config.toml
hidden_act = "relu"
norm = "layernorm"
positions = "learned"
init_std_o = 0.00789
optimizer = "soap_variant"
Each number is 200 + 30 x the weight over its row's rms, rounded and kept within 0 to 999. Layers, rows and columns count from 0. The size before them is the row's rms in percent of the matrix's.

# layer 2 attention value, 32x96, rms 0.204, rows 8-31, columns 0-31
107,216,212,223,134,197,193,199,216,183,181,202,196,162,180,154,193,198,185,241,210,211,194,212,204,202,131,236,246,193,134,214,206
106,218,202,172,275,210,225,224,210,215,213,203,204,185,191,247,152,153,253,195,168,181,203,199,285,179,238,122,189,212,192,160,255
103,185,195,192,171,272,166,199,217,247,222,198,162,230,237,294,147,161,183,202,173,221,190,262,227,243,205,161,219,207,132,180,177
115,176,223,169,188,216,195,227,205,220,195,185,214,208,194,201,245,228,150,185,183,88,111,166,190,205,166,198,223,217,220,205,173
091,216,196,168,236,182,193,251,188,213,128,232,213,170,178,211,178,186,203,205,205,163,229,154,245,206,187,244,178,211,142,174,223
088,185,171,199,206,178,213,181,194,214,188,222,217,166,166,233,204,254,217,228,184,232,197,129,217,227,187,193,190,245,132,218,179
086,213,180,203,133,247,220,246,207,153,194,206,217,199,206,311,139,192,224,212,201,236,159,215,191,227,185,168,173,229,190,155,211
094,182,166,168,231,199,185,162,205,232,246,214,198,212,204,263,194,142,192,174,237,231,164,194,165,193,170,205,199,218,220,239,243
085,157,168,203,195,157,167,208,197,228,218,174,229,217,238,215,195,187,207,132,193,227,182,189,145,189,197,116,280,167,188,185,221
084,193,173,245,191,258,138,158,228,149,213,193,179,193,222,176,203,232,213,196,181,207,270,170,161,186,161,195,196,190,200,243,201
084,209,220,205,189,233,178,146,195,171,165,178,253,201,132,213,228,224,159,189,163,198,191,168,182,195,249,151,204,157,241,195,211
094,260,200,219,136,174,209,217,175,200,184,194,196,182,251,247,181,181,183,193,163,219,156,216,237,208,202,259,215,223,202,280,209
096,171,204,210,140,185,189,190,193,235,172,238,225,229,276,220,242,192,254,178,181,248,154,199,201,227,219,225,188,171,268,218,151
114,240,239,226,199,163,200,210,182,202,178,154,216,188,211,195,223,216,167,192,154,163,167,179,147,194,180,175,162,152,218,134,167
075,170,182,216,213,233,164,180,205,170,209,195,182,196,276,204,233,233,187,193,231,201,232,211,205,195,221,164,198,148,145,182,263
095,202,224,196,194,178,220,188,211,183,192,260,230,151,311,183,213,210,208,139,208,209,178,223,196,225,190,182,204,180,228,170,161
092,164,250,235,247,204,202,169,223,232,223,253,194,224,215,237,202,216,229,159,232,237,204,210,145,187,178,205,209,222,137,190,201
082,232,187,188,203,195,213,193,222,223,178,168,216,175,175,207,222,198,195,213,215,192,220,176,222,171,244,172,241,246,229,176,198
078,195,199,200,222,168,195,192,189,209,203,151,207,219,120,173,206,203,225,193,171,203,264,212,231,198,172,174,214,128,229,198,234
100,207,249,183,199,207,120,231,217,160,178,247,213,172,240,244,190,254,183,168,217,160,205,243,176,226,177,189,208,219,159,209,220
091,257,224,207,254,183,207,212,187,194,219,255,223,200,187,158,181,213,216,191,165,200,199,220,193,211,163,204,178,143,145,200,229
104,197,233,230,230,183,163,126,191,193,186,209,226,261,216,217,159,182,186,187,200,238,219,206,198,175,178,187,231,178,133,164,181
121,271,246,198,215,176,184,190,179,197,222,223,250,230,183,176,207,197,226,224,221,191,200,164,197,200,201,147,208,207,185,235,182
103,220,238,189,291,215,250,251,206,193,241,187,183,230,195,162,178,168,180,242,212,200,186,163,130,200,246,139,228,217,159,124,208
# layer 2 attention output (transposed), 128x96, rms 0.237, rows 8-31,40-63,72-95,104-127, columns 0-31
088,191,212,255,232,200,202,213,250,184,191,198,183,177,219,202,224,204,184,207,187,180,269,172,248,251,242,204,205,226,192,207,217
090,181,210,200,178,194,203,199,234,196,200,196,167,242,169,190,200,166,205,171,188,222,165,208,186,159,209,214,230,144,215,229,182
094,264,197,156,194,167,217,226,188,185,223,190,126,217,180,164,192,184,206,145,209,185,189,186,227,217,167,192,281,214,199,168,193
086,154,210,252,181,183,236,214,256,186,190,213,219,159,198,216,204,202,239,213,197,218,196,192,215,171,222,234,195,220,181,228,204
086,180,202,263,158,213,182,180,238,181,182,194,183,201,200,186,238,195,238,192,189,214,155,249,188,159,200,183,261,213,210,200,215
082,228,170,164,168,255,200,195,151,221,232,159,187,190,181,153,194,175,222,161,175,248,211,178,144,196,196,240,254,191,231,142,192
086,263,205,177,218,176,183,171,231,229,154,258,167,151,163,157,205,179,207,194,213,163,205,249,198,193,168,176,242,190,249,224,190
102,239,207,253,173,177,207,233,217,210,200,217,171,225,203,187,210,198,234,165,188,221,192,210,223,147,233,180,259,229,201,193,198
082,193,198,212,248,219,209,196,228,189,221,183,186,187,218,192,213,208,222,214,189,201,116,219,214,166,246,267,155,182,250,258,213
075,219,234,171,199,203,217,152,126,229,210,205,205,216,227,229,203,204,219,158,206,190,159,216,205,224,211,204,176,227,198,180,184
089,241,209,166,195,151,172,175,173,206,227,219,205,172,167,214,190,180,200,215,197,214,179,234,156,154,131,202,171,234,260,181,182
084,171,194,146,239,237,237,209,203,183,189,194,204,172,235,165,220,187,207,202,186,159,192,209,197,245,195,177,173,190,145,207,223
100,210,224,178,208,194,196,178,148,216,241,176,182,141,180,163,206,262,192,206,187,203,196,221,180,237,170,230,201,203,187,191,226
099,196,170,204,235,226,217,164,223,141,175,273,225,163,214,186,223,196,217,229,195,197,183,250,221,207,198,227,163,231,186,237,226
078,207,194,227,144,148,211,224,259,225,180,168,231,214,159,202,172,164,229,174,196,233,195,218,236,235,189,191,250,218,157,201,184
085,208,176,243,175,184,155,207,248,220,199,198,226,171,189,155,169,186,189,202,219,221,242,195,213,209,129,230,240,164,179,222,194
079,231,176,189,191,199,177,208,161,212,185,187,176,215,212,213,205,208,186,186,204,190,191,195,187,202,187,174,205,217,204,169,190
087,179,209,200,238,187,177,233,202,178,227,212,226,210,198,211,228,198,183,185,172,179,179,191,215,197,253,240,192,168,170,270,221
107,174,182,210,247,206,192,214,206,178,202,174,228,183,206,225,217,188,192,242,156,181,156,171,192,200,227,244,131,223,202,265,230
087,204,201,203,194,191,207,213,191,260,208,132,246,203,212,233,153,250,236,181,177,225,191,222,178,186,194,210,209,201,244,140,149
088,186,164,205,194,219,205,199,218,197,191,153,229,210,217,205,217,267,221,219,145,204,206,202,111,148,219,237,175,225,249,146,167
084,215,207,250,220,177,178,233,199,185,213,184,209,188,201,199,206,204,186,183,182,220,164,214,205,169,194,201,180,200,218,209,189
102,150,216,167,165,201,177,166,191,224,197,146,208,194,214,191,211,259,192,220,137,201,218,250,125,196,196,234,168,175,199,181,192
083,217,134,221,197,223,205,223,210,153,197,193,177,246,210,215,177,194,184,179,221,231,212,145,273,178,209,237,229,210,205,225,172
094,165,248,258,229,163,209,204,238,164,171,201,182,185,189,213,229,215,193,242,147,200,240,164,204,202,242,211,177,207,214,188,207
112,225,179,185,185,212,186,216,234,190,232,202,175,229,173,217,174,129,186,165,228,194,184,157,215,180,215,198,241,132,197,204,198
110,213,191,180,169,173,197,230,208,216,213,180,188,208,162,188,200,164,210,169,240,179,223,184,195,251,170,182,283,196,175,160,215
089,165,202,212,203,200,246,194,246,207,195,213,200,177,223,185,168,232,231,216,175,218,167,214,240,184,204,256,207,212,195,243,193
094,209,208,198,184,218,183,182,280,168,137,197,188,227,204,184,159,137,200,206,224,244,182,237,244,184,188,214,237,233,206,226,210
092,224,184,183,171,190,207,202,169,238,199,179,210,162,195,188,193,169,222,164,210,197,248,218,166,212,218,193,257,158,204,155,217
094,248,188,213,174,189,175,195,255,195,194,232,233,175,190,182,209,166,218,244,215,196,205,229,193,213,184,161,243,206,193,190,206
107,241,219,242,167,189,210,266,218,220,176,210,167,226,165,182,230,175,236,179,193,188,201,162,200,182,196,174,264,212,148,173,194
092,196,193,222,252,226,164,181,179,183,196,177,193,197,206,249,183,206,198,182,187,198,178,185,187,188,229,233,179,130,259,211,217
099,219,218,161,187,200,260,203,101,217,189,193,183,194,206,229,225,253,212,209,177,202,166,203,207,221,198,207,211,215,200,172,203
100,254,187,203,195,199,182,189,168,219,215,210,181,153,200,212,263,220,214,230,207,210,171,206,176,174,169,191,193,213,224,205,214
100,163,190,166,208,161,226,173,183,163,161,153,223,172,198,182,197,153,211,209,187,177,181,247,207,249,211,236,194,190,177,257,204
106,190,234,161,183,194,188,168,136,215,218,160,231,175,216,185,229,230,207,190,171,180,216,226,169,243,212,219,204,186,216,191,220
101,158,195,221,222,214,212,165,197,172,170,220,212,199,236,208,221,217,214,249,173,211,197,199,204,206,230,236,141,184,221,241,248
088,189,199,207,170,188,217,251,256,198,204,195,182,175,198,201,187,180,217,170,179,170,163,189,209,201,255,237,280,172,150,177,221
089,181,156,191,170,195,155,190,262,215,223,199,211,178,198,183,222,206,197,182,182,211,228,188,200,193,156,227,237,208,158,200,191
084,255,200,211,191,191,186,220,172,208,172,209,188,236,194,214,238,205,197,207,223,226,195,219,173,207,165,150,212,255,221,162,199
095,155,175,191,213,188,193,229,209,172,224,218,179,233,165,185,216,184,152,227,193,239,221,194,231,171,205,235,186,152,189,242,184
105,175,159,187,247,179,158,179,223,169,217,184,198,196,196,196,197,216,161,224,179,196,169,221,207,168,231,254,140,173,234,255,253
084,218,211,166,211,215,187,221,180,237,168,174,193,185,197,238,166,243,246,171,195,202,180,207,184,225,203,211,280,200,186,121,167
071,225,177,153,197,205,127,203,205,166,176,209,171,207,258,231,207,172,235,190,178,186,186,197,200,213,245,201,213,156,212,210,227
094,220,187,185,235,205,151,211,239,166,211,198,219,208,164,247,241,197,212,193,222,189,182,174,199,196,242,216,215,134,242,201,237
106,152,252,209,201,195,181,150,159,189,230,150,221,214,209,220,214,191,186,204,168,186,252,216,140,183,229,190,188,181,239,167,183
113,157,167,222,205,239,168,204,246,197,250,176,185,218,204,213,178,214,204,167,215,196,230,156,232,173,183,194,205,204,188,201,189
091,169,234,258,228,207,210,211,225,208,157,207,202,151,215,210,202,225,214,209,191,212,241,164,189,171,273,222,176,224,242,181,236
106,188,253,205,173,190,186,169,243,174,198,228,164,221,168,208,191,181,201,197,184,185,159,206,182,171,208,164,187,197,255,233,198
096,253,194,182,249,183,265,205,184,222,197,237,192,180,141,189,243,210,217,198,214,217,214,191,202,253,123,207,252,206,180,208,203
084,197,211,222,195,161,232,201,235,201,216,208,221,165,233,178,198,235,252,214,181,234,198,241,219,206,248,241,237,226,197,210,213
082,210,218,243,173,208,141,144,208,206,218,239,153,237,211,169,200,207,194,200,240,237,190,241,199,187,215,174,256,223,223,222,186
098,175,194,185,170,207,175,179,136,203,224,174,236,208,183,186,195,147,173,200,183,220,225,173,185,191,183,259,201,193,195,234,220
082,221,218,171,211,195,204,187,242,239,191,264,215,231,193,168,213,206,199,201,270,211,215,214,227,220,171,202,250,200,189,237,185
078,228,189,194,179,176,224,236,155,178,211,223,181,179,140,200,225,154,228,184,200,235,189,206,184,155,201,108,173,239,210,215,203
077,214,237,243,258,194,202,227,229,175,202,192,226,191,199,204,204,231,222,245,175,167,167,206,204,129,221,197,182,201,253,202,173
080,225,180,181,189,190,237,248,146,203,178,170,161,226,221,206,202,232,240,205,187,202,174,214,192,222,183,170,189,208,205,158,182
074,210,219,157,203,166,238,235,178,190,260,206,239,199,200,192,212,240,203,183,245,220,201,216,173,211,142,169,179,263,213,219,183
086,207,205,175,184,236,197,181,206,200,191,189,123,211,217,177,200,138,199,202,194,178,211,225,215,192,188,203,190,163,173,188,226
101,180,190,147,195,210,200,235,173,203,209,168,225,159,201,164,195,212,199,213,204,193,226,187,200,232,187,239,219,160,134,194,210
096,201,172,163,200,227,216,179,187,198,240,203,167,209,229,193,243,173,226,222,189,247,206,244,258,223,167,221,205,219,195,234,219
084,184,185,198,164,162,216,192,209,192,206,194,293,205,194,206,168,213,227,217,166,224,167,207,162,212,194,243,179,220,210,222,197
089,186,207,185,219,221,188,173,246,231,219,198,246,181,168,177,211,211,213,201,209,207,225,187,225,225,190,268,231,172,154,231,215
091,247,167,204,223,214,207,242,163,220,168,200,177,227,179,227,225,193,169,184,217,189,185,158,201,207,174,161,201,199,193,173,162
082,184,208,222,180,199,193,180,224,152,227,260,181,219,198,173,223,157,222,209,193,252,180,244,192,206,227,218,220,206,227,248,252
092,169,242,243,210,263,176,162,247,145,202,196,216,215,242,184,211,171,183,198,172,203,173,157,191,190,206,280,174,193,189,231,225
108,200,205,184,226,178,190,218,188,214,198,158,291,198,211,214,161,299,209,223,204,182,203,184,164,189,240,215,183,209,234,146,161
105,153,209,220,197,226,187,188,213,179,206,155,228,201,213,209,190,245,176,190,208,170,192,191,154,180,254,198,159,223,253,185,177
086,209,230,197,222,219,184,265,195,189,194,173,218,150,195,233,200,209,211,192,168,173,215,197,168,172,188,194,186,207,216,207,215
112,152,206,182,191,224,177,198,242,179,183,169,232,188,222,206,148,220,168,205,177,170,187,211,162,167,290,222,178,164,249,182,184
090,208,176,217,248,196,223,195,194,205,214,195,212,155,182,197,239,218,220,163,188,247,211,209,241,232,188,265,263,211,181,229,213
101,245,205,211,225,174,256,229,196,192,205,184,163,241,226,244,177,227,219,196,183,197,263,178,211,220,220,164,159,195,220,166,165
113,150,242,218,162,224,161,210,198,181,199,196,202,206,210,197,195,215,190,204,227,221,149,241,186,184,265,121,207,200,225,244,225
135,202,178,161,253,192,231,249,150,203,213,192,168,191,152,214,223,231,223,177,208,166,222,146,212,255,168,241,264,169,192,168,183
113,201,189,212,168,172,205,207,239,186,190,221,204,177,218,179,216,202,230,220,195,231,186,250,203,169,173,183,208,250,213,232,246
149,160,195,228,152,185,140,182,220,170,200,232,190,221,220,187,196,197,163,216,201,270,168,266,193,161,194,166,224,208,206,253,220
127,146,161,176,140,178,166,174,176,208,246,240,252,225,229,191,186,178,143,222,217,213,201,211,189,198,217,197,197,194,144,192,186
110,194,197,195,191,205,167,187,232,218,204,216,206,162,183,172,194,198,196,213,224,203,182,157,169,206,203,181,271,172,195,210,249
105,225,248,208,168,155,242,248,205,186,218,187,200,168,237,192,215,172,227,214,250,181,136,241,231,204,207,209,200,228,205,266,195
099,228,200,176,222,249,218,248,252,199,174,148,232,156,199,226,232,235,224,215,154,178,210,224,240,202,205,239,238,225,210,211,212
106,231,190,148,252,197,235,234,188,232,163,178,179,210,199,216,199,241,211,172,176,205,199,201,212,219,164,185,202,212,211,182,160
123,178,199,208,143,195,180,205,182,158,219,259,217,135,202,205,214,197,189,199,205,200,154,256,182,204,192,180,227,264,200,221,272
099,210,225,176,209,237,196,196,187,228,168,183,166,201,192,193,225,179,203,191,195,139,230,161,184,196,224,212,224,148,223,177,194
123,178,179,134,225,227,198,209,194,238,210,165,234,150,148,188,224,211,200,200,218,157,229,161,185,225,193,257,234,186,153,192,223
150,214,158,208,196,194,175,194,203,150,168,268,189,186,232,193,202,207,227,217,189,264,213,257,239,206,173,226,239,242,194,214,247
103,188,191,183,214,145,201,208,223,193,210,202,241,225,177,208,200,206,211,179,169,229,207,150,206,243,174,263,179,174,182,189,124
104,206,192,214,221,221,182,179,242,233,208,195,206,179,140,190,225,186,225,191,180,188,233,150,188,222,170,246,236,170,173,196,200
092,214,171,223,222,206,192,210,192,227,228,172,188,212,172,207,211,194,181,165,162,177,194,170,197,200,175,245,234,185,185,146,163
123,236,171,191,164,188,169,197,221,146,182,228,197,209,273,190,195,193,213,244,232,246,214,286,250,180,195,172,192,235,196,257,255
100,182,190,250,141,244,196,161,230,189,256,213,227,175,175,225,246,152,225,236,150,173,211,164,197,180,192,291,185,222,219,187,211
088,192,202,169,198,191,233,217,215,255,208,127,260,175,166,227,192,239,181,165,179,141,167,205,173,190,177,203,178,210,195,184,136
135,150,234,249,149,212,180,184,169,199,206,158,213,198,211,225,174,227,173,185,220,194,143,239,159,148,243,183,180,236,222,186,212
138,168,210,235,227,245,193,231,167,211,217,155,243,161,125,218,262,202,238,168,169,137,199,186,177,215,206,296,227,214,218,205,211
135,157,212,191,143,191,181,210,205,167,193,204,211,190,241,222,148,202,163,198,212,192,191,251,194,175,227,148,193,208,193,192,174
111,256,149,192,221,210,224,220,170,204,212,230,175,203,200,207,226,236,226,189,193,200,220,183,261,219,136,236,233,217,193,200,208
# layer 2 MLP up, 384x96, rms 0.319, rows 0-46, columns 0-31
110,183,233,210,195,174,195,200,199,158,168,157,223,158,197,192,186,164,212,218,200,153,182,208,234,229,244,214,131,210,223,176,205
111,192,187,233,196,204,153,158,161,184,198,270,229,184,209,243,168,163,207,160,180,245,212,184,181,214,168,177,195,171,142,212,216
042,194,197,192,191,234,197,228,290,180,196,223,197,180,179,226,204,264,192,193,190,215,221,203,265,190,199,208,147,170,194,215,159
102,194,165,212,203,166,206,218,141,235,195,182,170,163,206,180,244,250,190,208,154,187,226,212,192,237,265,236,156,196,191,234,218
082,253,145,161,253,223,239,164,218,199,182,263,187,200,207,157,204,217,182,185,211,230,190,234,210,252,230,227,165,227,237,223,188
101,216,210,179,171,201,172,222,218,212,178,213,176,191,235,149,220,171,214,230,194,196,172,265,175,252,210,149,295,128,168,218,162
107,208,246,234,147,203,199,144,164,188,203,162,199,183,231,158,180,178,193,208,206,239,160,172,199,180,263,146,153,186,221,220,216
112,222,202,162,179,161,185,196,168,151,195,251,217,179,159,202,199,213,171,156,235,270,179,237,234,222,185,266,190,238,193,240,204
095,237,180,194,232,272,214,155,221,181,206,243,181,201,218,205,189,174,184,198,174,155,216,233,234,283,248,199,227,179,193,152,228
091,184,206,194,219,212,209,213,247,226,191,209,144,184,187,166,187,250,180,219,199,214,212,181,218,165,225,229,218,174,185,191,158
113,215,193,235,152,193,202,206,186,177,182,190,193,175,229,199,295,221,243,195,202,224,151,213,254,225,223,206,190,204,193,194,178
035,183,204,208,176,204,189,260,246,177,220,238,178,169,182,196,201,167,221,198,190,137,209,222,180,253,187,207,207,209,163,216,175
112,223,176,172,195,113,192,181,207,168,240,199,185,237,214,239,227,184,210,142,190,240,191,195,159,206,240,235,182,167,122,191,165
115,176,200,150,149,209,195,193,199,149,185,202,172,244,228,156,172,179,230,217,156,193,174,227,200,211,252,254,193,163,200,247,222
100,248,192,236,159,177,221,216,222,178,220,246,221,217,234,224,218,211,219,171,200,265,209,187,188,184,200,197,172,192,176,141,251
106,236,163,205,242,189,196,215,192,186,182,189,195,161,190,214,250,177,180,176,193,216,167,235,232,203,203,174,141,193,239,234,199
099,207,199,223,240,230,223,169,160,168,179,183,194,163,167,191,165,219,182,183,236,162,214,162,180,187,178,172,218,200,169,253,229
105,194,211,193,257,152,206,249,207,183,200,208,196,139,194,211,177,177,190,183,261,212,213,129,180,240,184,227,207,204,172,186,298
113,236,166,246,196,132,222,221,225,167,230,195,230,149,211,230,217,216,194,218,163,182,194,244,266,207,212,171,199,153,200,191,211
083,198,216,164,118,191,226,174,196,224,163,227,213,248,169,225,185,182,223,238,247,191,156,195,209,213,301,127,148,194,241,170,221
045,238,166,199,157,193,200,249,247,197,234,201,182,158,216,156,191,223,219,222,148,219,146,236,242,204,208,195,203,220,169,213,233
118,214,202,226,191,222,189,164,222,194,209,118,151,240,158,206,209,209,231,213,282,214,237,244,217,207,241,194,237,188,225,218,237
119,169,216,156,170,221,216,225,198,251,195,251,199,195,183,210,171,175,244,207,198,232,233,206,232,198,179,181,245,146,172,226,227
098,162,183,207,220,204,162,219,214,165,208,257,173,234,195,186,218,181,164,202,174,191,139,227,135,224,208,206,203,199,220,211,196
108,247,204,223,180,217,219,188,204,225,149,162,198,247,174,170,162,234,199,173,207,159,168,233,192,249,220,150,239,178,230,194,168
085,257,189,212,166,213,260,201,217,168,206,285,201,180,220,239,216,145,191,226,212,198,189,231,239,196,195,211,207,221,209,209,249
031,212,170,167,204,153,208,154,206,203,211,203,202,189,241,219,191,195,228,188,197,200,199,130,176,224,172,126,206,204,178,198,214
113,211,194,217,206,198,248,188,234,183,207,200,195,190,138,172,224,215,221,169,183,257,152,269,182,214,180,202,263,209,177,187,222
105,178,184,176,246,228,198,178,186,179,190,189,224,166,188,166,181,128,148,206,221,198,178,192,208,193,193,184,199,199,230,217,134
091,198,167,219,228,221,188,220,186,166,261,230,219,205,223,186,189,147,215,190,153,195,200,143,206,207,195,165,142,219,232,199,198
092,185,184,186,185,166,244,129,173,203,195,173,164,151,227,240,196,258,224,190,178,208,215,206,223,187,247,180,198,225,208,236,179
121,194,206,228,166,216,211,184,218,185,155,185,217,255,184,215,168,175,205,189,232,161,127,195,163,253,203,184,181,130,216,187,178
087,172,197,196,172,177,173,164,220,195,194,266,206,210,186,151,163,215,198,181,193,216,205,194,222,200,162,142,164,199,214,235,178
113,184,192,228,171,213,228,218,180,199,224,187,250,166,240,219,177,196,146,251,186,189,171,227,221,230,200,179,181,182,235,154,200
102,215,213,210,216,211,191,155,194,166,145,249,227,173,200,161,164,168,167,147,231,197,222,173,216,262,236,193,206,237,235,193,152
121,170,196,187,151,214,257,227,192,190,125,169,211,212,244,179,216,231,162,174,187,222,208,195,219,198,238,176,263,223,161,239,224
040,156,218,196,248,235,193,180,222,201,192,234,225,194,194,138,195,112,195,195,228,283,148,215,190,272,222,174,211,109,181,237,214
036,225,271,222,241,216,177,243,195,218,189,238,184,226,227,198,210,210,164,174,170,149,241,207,171,264,186,186,197,177,243,218,213
098,218,198,204,180,255,218,223,224,166,196,262,225,300,196,224,231,234,145,209,171,188,112,218,202,185,181,246,154,161,190,238,184
106,212,208,211,217,173,175,218,154,202,193,174,248,214,177,197,188,187,153,213,229,196,214,118,183,264,242,158,206,205,220,192,215
100,214,192,273,236,269,191,200,208,122,155,177,236,183,235,191,214,171,206,222,186,159,146,210,195,168,228,167,165,169,250,172,270
105,162,224,178,240,268,282,153,192,216,186,203,153,138,207,183,152,196,217,160,212,176,166,210,213,191,221,218,215,213,200,229,218
116,131,222,176,197,222,203,161,264,175,165,168,173,147,226,214,160,189,213,232,232,196,186,205,258,193,231,194,234,194,184,157,254
039,238,241,198,199,218,173,193,218,193,216,219,189,184,196,235,219,163,195,167,171,126,195,206,181,190,236,187,205,170,196,185,160
121,242,248,184,228,212,241,218,234,237,244,157,198,151,213,208,239,160,155,197,176,178,147,210,201,206,171,136,171,224,185,214,194
096,161,188,154,220,242,205,153,185,205,199,225,180,217,202,171,182,224,178,181,284,210,219,268,218,249,182,216,274,284,200,223,165
107,182,163,210,166,191,222,210,229,175,170,214,208,213,218,170,235,199,203,237,227,202,216,171,191,172,241,223,177,194,172,204,192
# layer 2 MLP down (transposed), 384x96, rms 0.302, rows 0-46, columns 0-31
103,224,214,178,202,182,204,152,161,154,240,238,227,169,186,200,200,203,244,199,195,199,164,191,227,171,175,174,278,147,226,178,179
110,189,152,223,166,151,159,217,173,201,168,225,237,190,203,188,208,198,202,234,233,264,238,230,189,191,156,250,222,169,167,187,173
039,155,197,231,194,225,201,165,152,225,246,250,225,232,173,173,220,137,168,204,147,236,135,209,179,211,204,214,311,185,177,233,212
119,204,197,224,198,171,173,196,181,153,226,219,184,172,177,209,242,229,184,178,213,239,253,151,209,226,208,199,249,238,221,185,213
083,200,210,171,215,197,221,219,232,245,199,241,204,182,205,139,243,195,225,247,161,145,183,168,198,236,185,246,210,170,193,213,163
091,172,179,184,215,132,171,184,196,236,136,155,220,263,223,220,171,190,266,208,198,196,186,224,200,190,186,202,198,179,204,162,167
108,228,231,199,224,194,204,201,171,227,180,204,215,162,209,229,229,195,186,230,196,259,179,198,157,219,211,229,172,217,194,185,135
110,184,270,197,194,176,162,200,159,243,149,205,254,181,177,186,192,175,224,172,198,190,197,260,200,269,195,219,223,185,190,209,201
095,224,198,209,183,211,189,174,285,185,195,180,251,204,226,205,206,192,188,174,210,241,226,226,183,192,216,157,169,211,255,187,200
106,198,236,215,171,200,160,226,163,175,274,194,199,184,243,187,210,261,171,214,183,243,232,165,236,149,160,184,260,217,195,186,183
112,192,239,218,214,181,212,244,244,226,210,174,180,221,233,185,145,165,175,214,209,194,220,173,208,215,215,257,222,187,165,204,260
046,193,190,147,218,219,178,271,151,243,232,219,217,244,188,239,176,127,220,230,189,233,211,176,212,193,162,194,238,197,218,162,161
114,237,165,187,194,234,227,129,176,206,250,233,204,201,192,235,221,226,173,182,245,247,221,181,181,144,177,221,240,254,238,166,149
105,243,174,210,245,202,206,218,203,223,240,214,215,173,183,240,230,218,199,175,233,264,236,160,190,217,136,134,224,257,186,177,207
083,161,207,195,219,224,231,276,214,249,218,227,216,224,177,178,205,219,178,175,168,232,170,230,188,197,248,207,222,230,185,198,153
095,224,192,147,179,204,171,181,194,182,196,245,231,216,194,137,203,149,204,233,188,156,211,227,179,177,192,191,173,185,241,180,218
103,183,200,218,199,173,224,189,190,206,205,229,213,195,229,181,220,222,152,213,140,201,194,151,139,212,183,219,167,205,217,222,182
099,222,181,126,253,251,206,150,198,210,186,238,194,220,173,159,167,215,189,234,217,204,176,212,197,154,184,197,228,171,256,174,209
105,193,199,245,180,171,179,197,214,190,215,167,156,195,181,218,176,221,195,212,232,182,196,247,242,214,218,206,195,181,234,176,161
083,196,262,216,216,169,224,197,198,259,180,235,225,193,160,183,186,188,202,215,191,212,202,202,165,253,149,163,153,240,246,228,180
054,196,190,202,216,196,241,187,201,251,185,197,174,219,205,182,186,181,202,237,231,263,244,173,189,190,179,200,208,222,193,177,199
118,198,206,199,175,220,216,247,230,243,180,175,146,209,208,153,266,209,239,207,249,218,236,215,183,196,198,231,246,266,199,221,222
115,222,188,250,197,216,206,226,172,191,196,171,200,153,177,184,218,195,213,242,158,209,216,219,178,196,178,216,183,240,265,217,196
083,132,198,164,195,178,177,228,177,217,185,165,196,230,194,237,202,216,186,231,190,246,225,238,193,135,216,190,186,211,208,192,183
101,198,215,201,195,151,192,219,205,215,221,195,210,258,177,133,202,196,264,173,150,156,212,193,222,230,188,214,180,193,228,248,219
097,184,251,219,178,172,155,185,207,228,220,179,207,197,188,211,185,272,179,222,190,174,163,235,219,177,199,167,227,175,219,152,169
027,232,180,184,157,204,191,197,190,191,192,218,219,195,184,168,204,217,182,220,173,174,176,197,212,165,191,209,194,130,170,194,206
105,199,245,136,177,205,189,190,186,244,182,175,211,240,173,291,215,206,204,173,168,224,213,220,203,184,227,198,240,207,243,219,151
102,178,206,145,188,217,244,211,165,191,170,164,228,213,194,227,142,158,215,202,206,185,224,160,214,124,169,236,248,206,213,154,212
086,207,248,172,179,219,199,221,168,193,192,209,251,209,241,236,213,180,221,205,194,257,224,196,231,164,231,215,217,162,202,182,183
093,228,233,230,199,237,186,212,194,275,162,198,236,230,149,149,240,161,169,258,204,233,165,150,219,169,157,229,194,244,204,189,143
128,232,264,204,242,212,215,181,201,129,171,215,206,243,211,219,223,231,210,211,176,209,211,191,194,216,175,181,138,153,257,193,187
084,204,187,191,212,220,202,248,247,190,226,190,226,239,248,220,166,200,201,212,237,202,222,199,228,170,239,231,210,233,221,183,200
111,208,225,232,192,181,159,210,200,216,183,227,207,235,216,197,197,183,203,164,191,191,175,230,288,206,182,279,180,233,173,210,171
093,176,226,229,174,189,185,246,133,213,237,163,212,201,221,178,221,172,188,220,211,243,206,213,237,158,173,170,192,186,198,222,197
119,189,206,270,143,236,183,185,179,238,226,179,201,213,234,196,201,184,148,205,198,169,174,181,226,172,208,243,252,190,141,173,226
040,261,210,194,238,199,232,217,170,230,256,197,172,264,215,222,198,204,219,182,169,197,189,217,206,208,188,255,225,227,224,137,155
046,178,152,191,181,176,245,194,197,161,222,199,207,198,197,266,187,220,254,178,200,259,250,260,195,169,203,227,201,227,201,173,183
094,211,275,189,191,190,216,234,238,211,168,167,209,221,213,273,143,209,197,200,153,199,247,173,188,185,170,212,197,152,202,166,190
110,162,215,207,180,183,181,209,247,208,221,185,211,199,225,165,203,241,208,197,202,197,265,202,185,257,176,210,198,178,219,193,169
103,232,193,195,252,245,177,237,214,198,204,231,252,191,209,167,189,152,160,210,201,195,238,221,198,164,171,251,222,236,145,203,219
105,191,197,181,201,206,181,238,195,236,237,160,237,189,214,180,204,182,204,225,194,220,205,222,209,199,179,197,251,187,219,208,177
115,204,232,226,209,183,242,194,134,211,158,189,191,181,237,191,223,185,184,235,183,199,217,190,259,209,202,189,164,125,242,194,239
043,189,217,239,186,135,189,184,190,173,236,213,194,168,171,285,173,190,207,215,190,195,189,214,197,194,185,225,244,115,137,247,221
123,286,179,216,162,194,176,174,181,232,234,266,134,212,179,200,231,172,186,189,157,227,219,142,134,202,200,193,197,213,252,183,208
101,191,200,198,159,226,175,251,206,227,204,207,216,248,141,189,166,152,169,229,217,200,218,230,134,190,165,198,160,187,188,220,187
119,169,201,224,201,195,173,236,190,251,218,177,247,174,267,169,225,189,217,236,193,211,203,219,240,220,187,233,214,240,178,243,203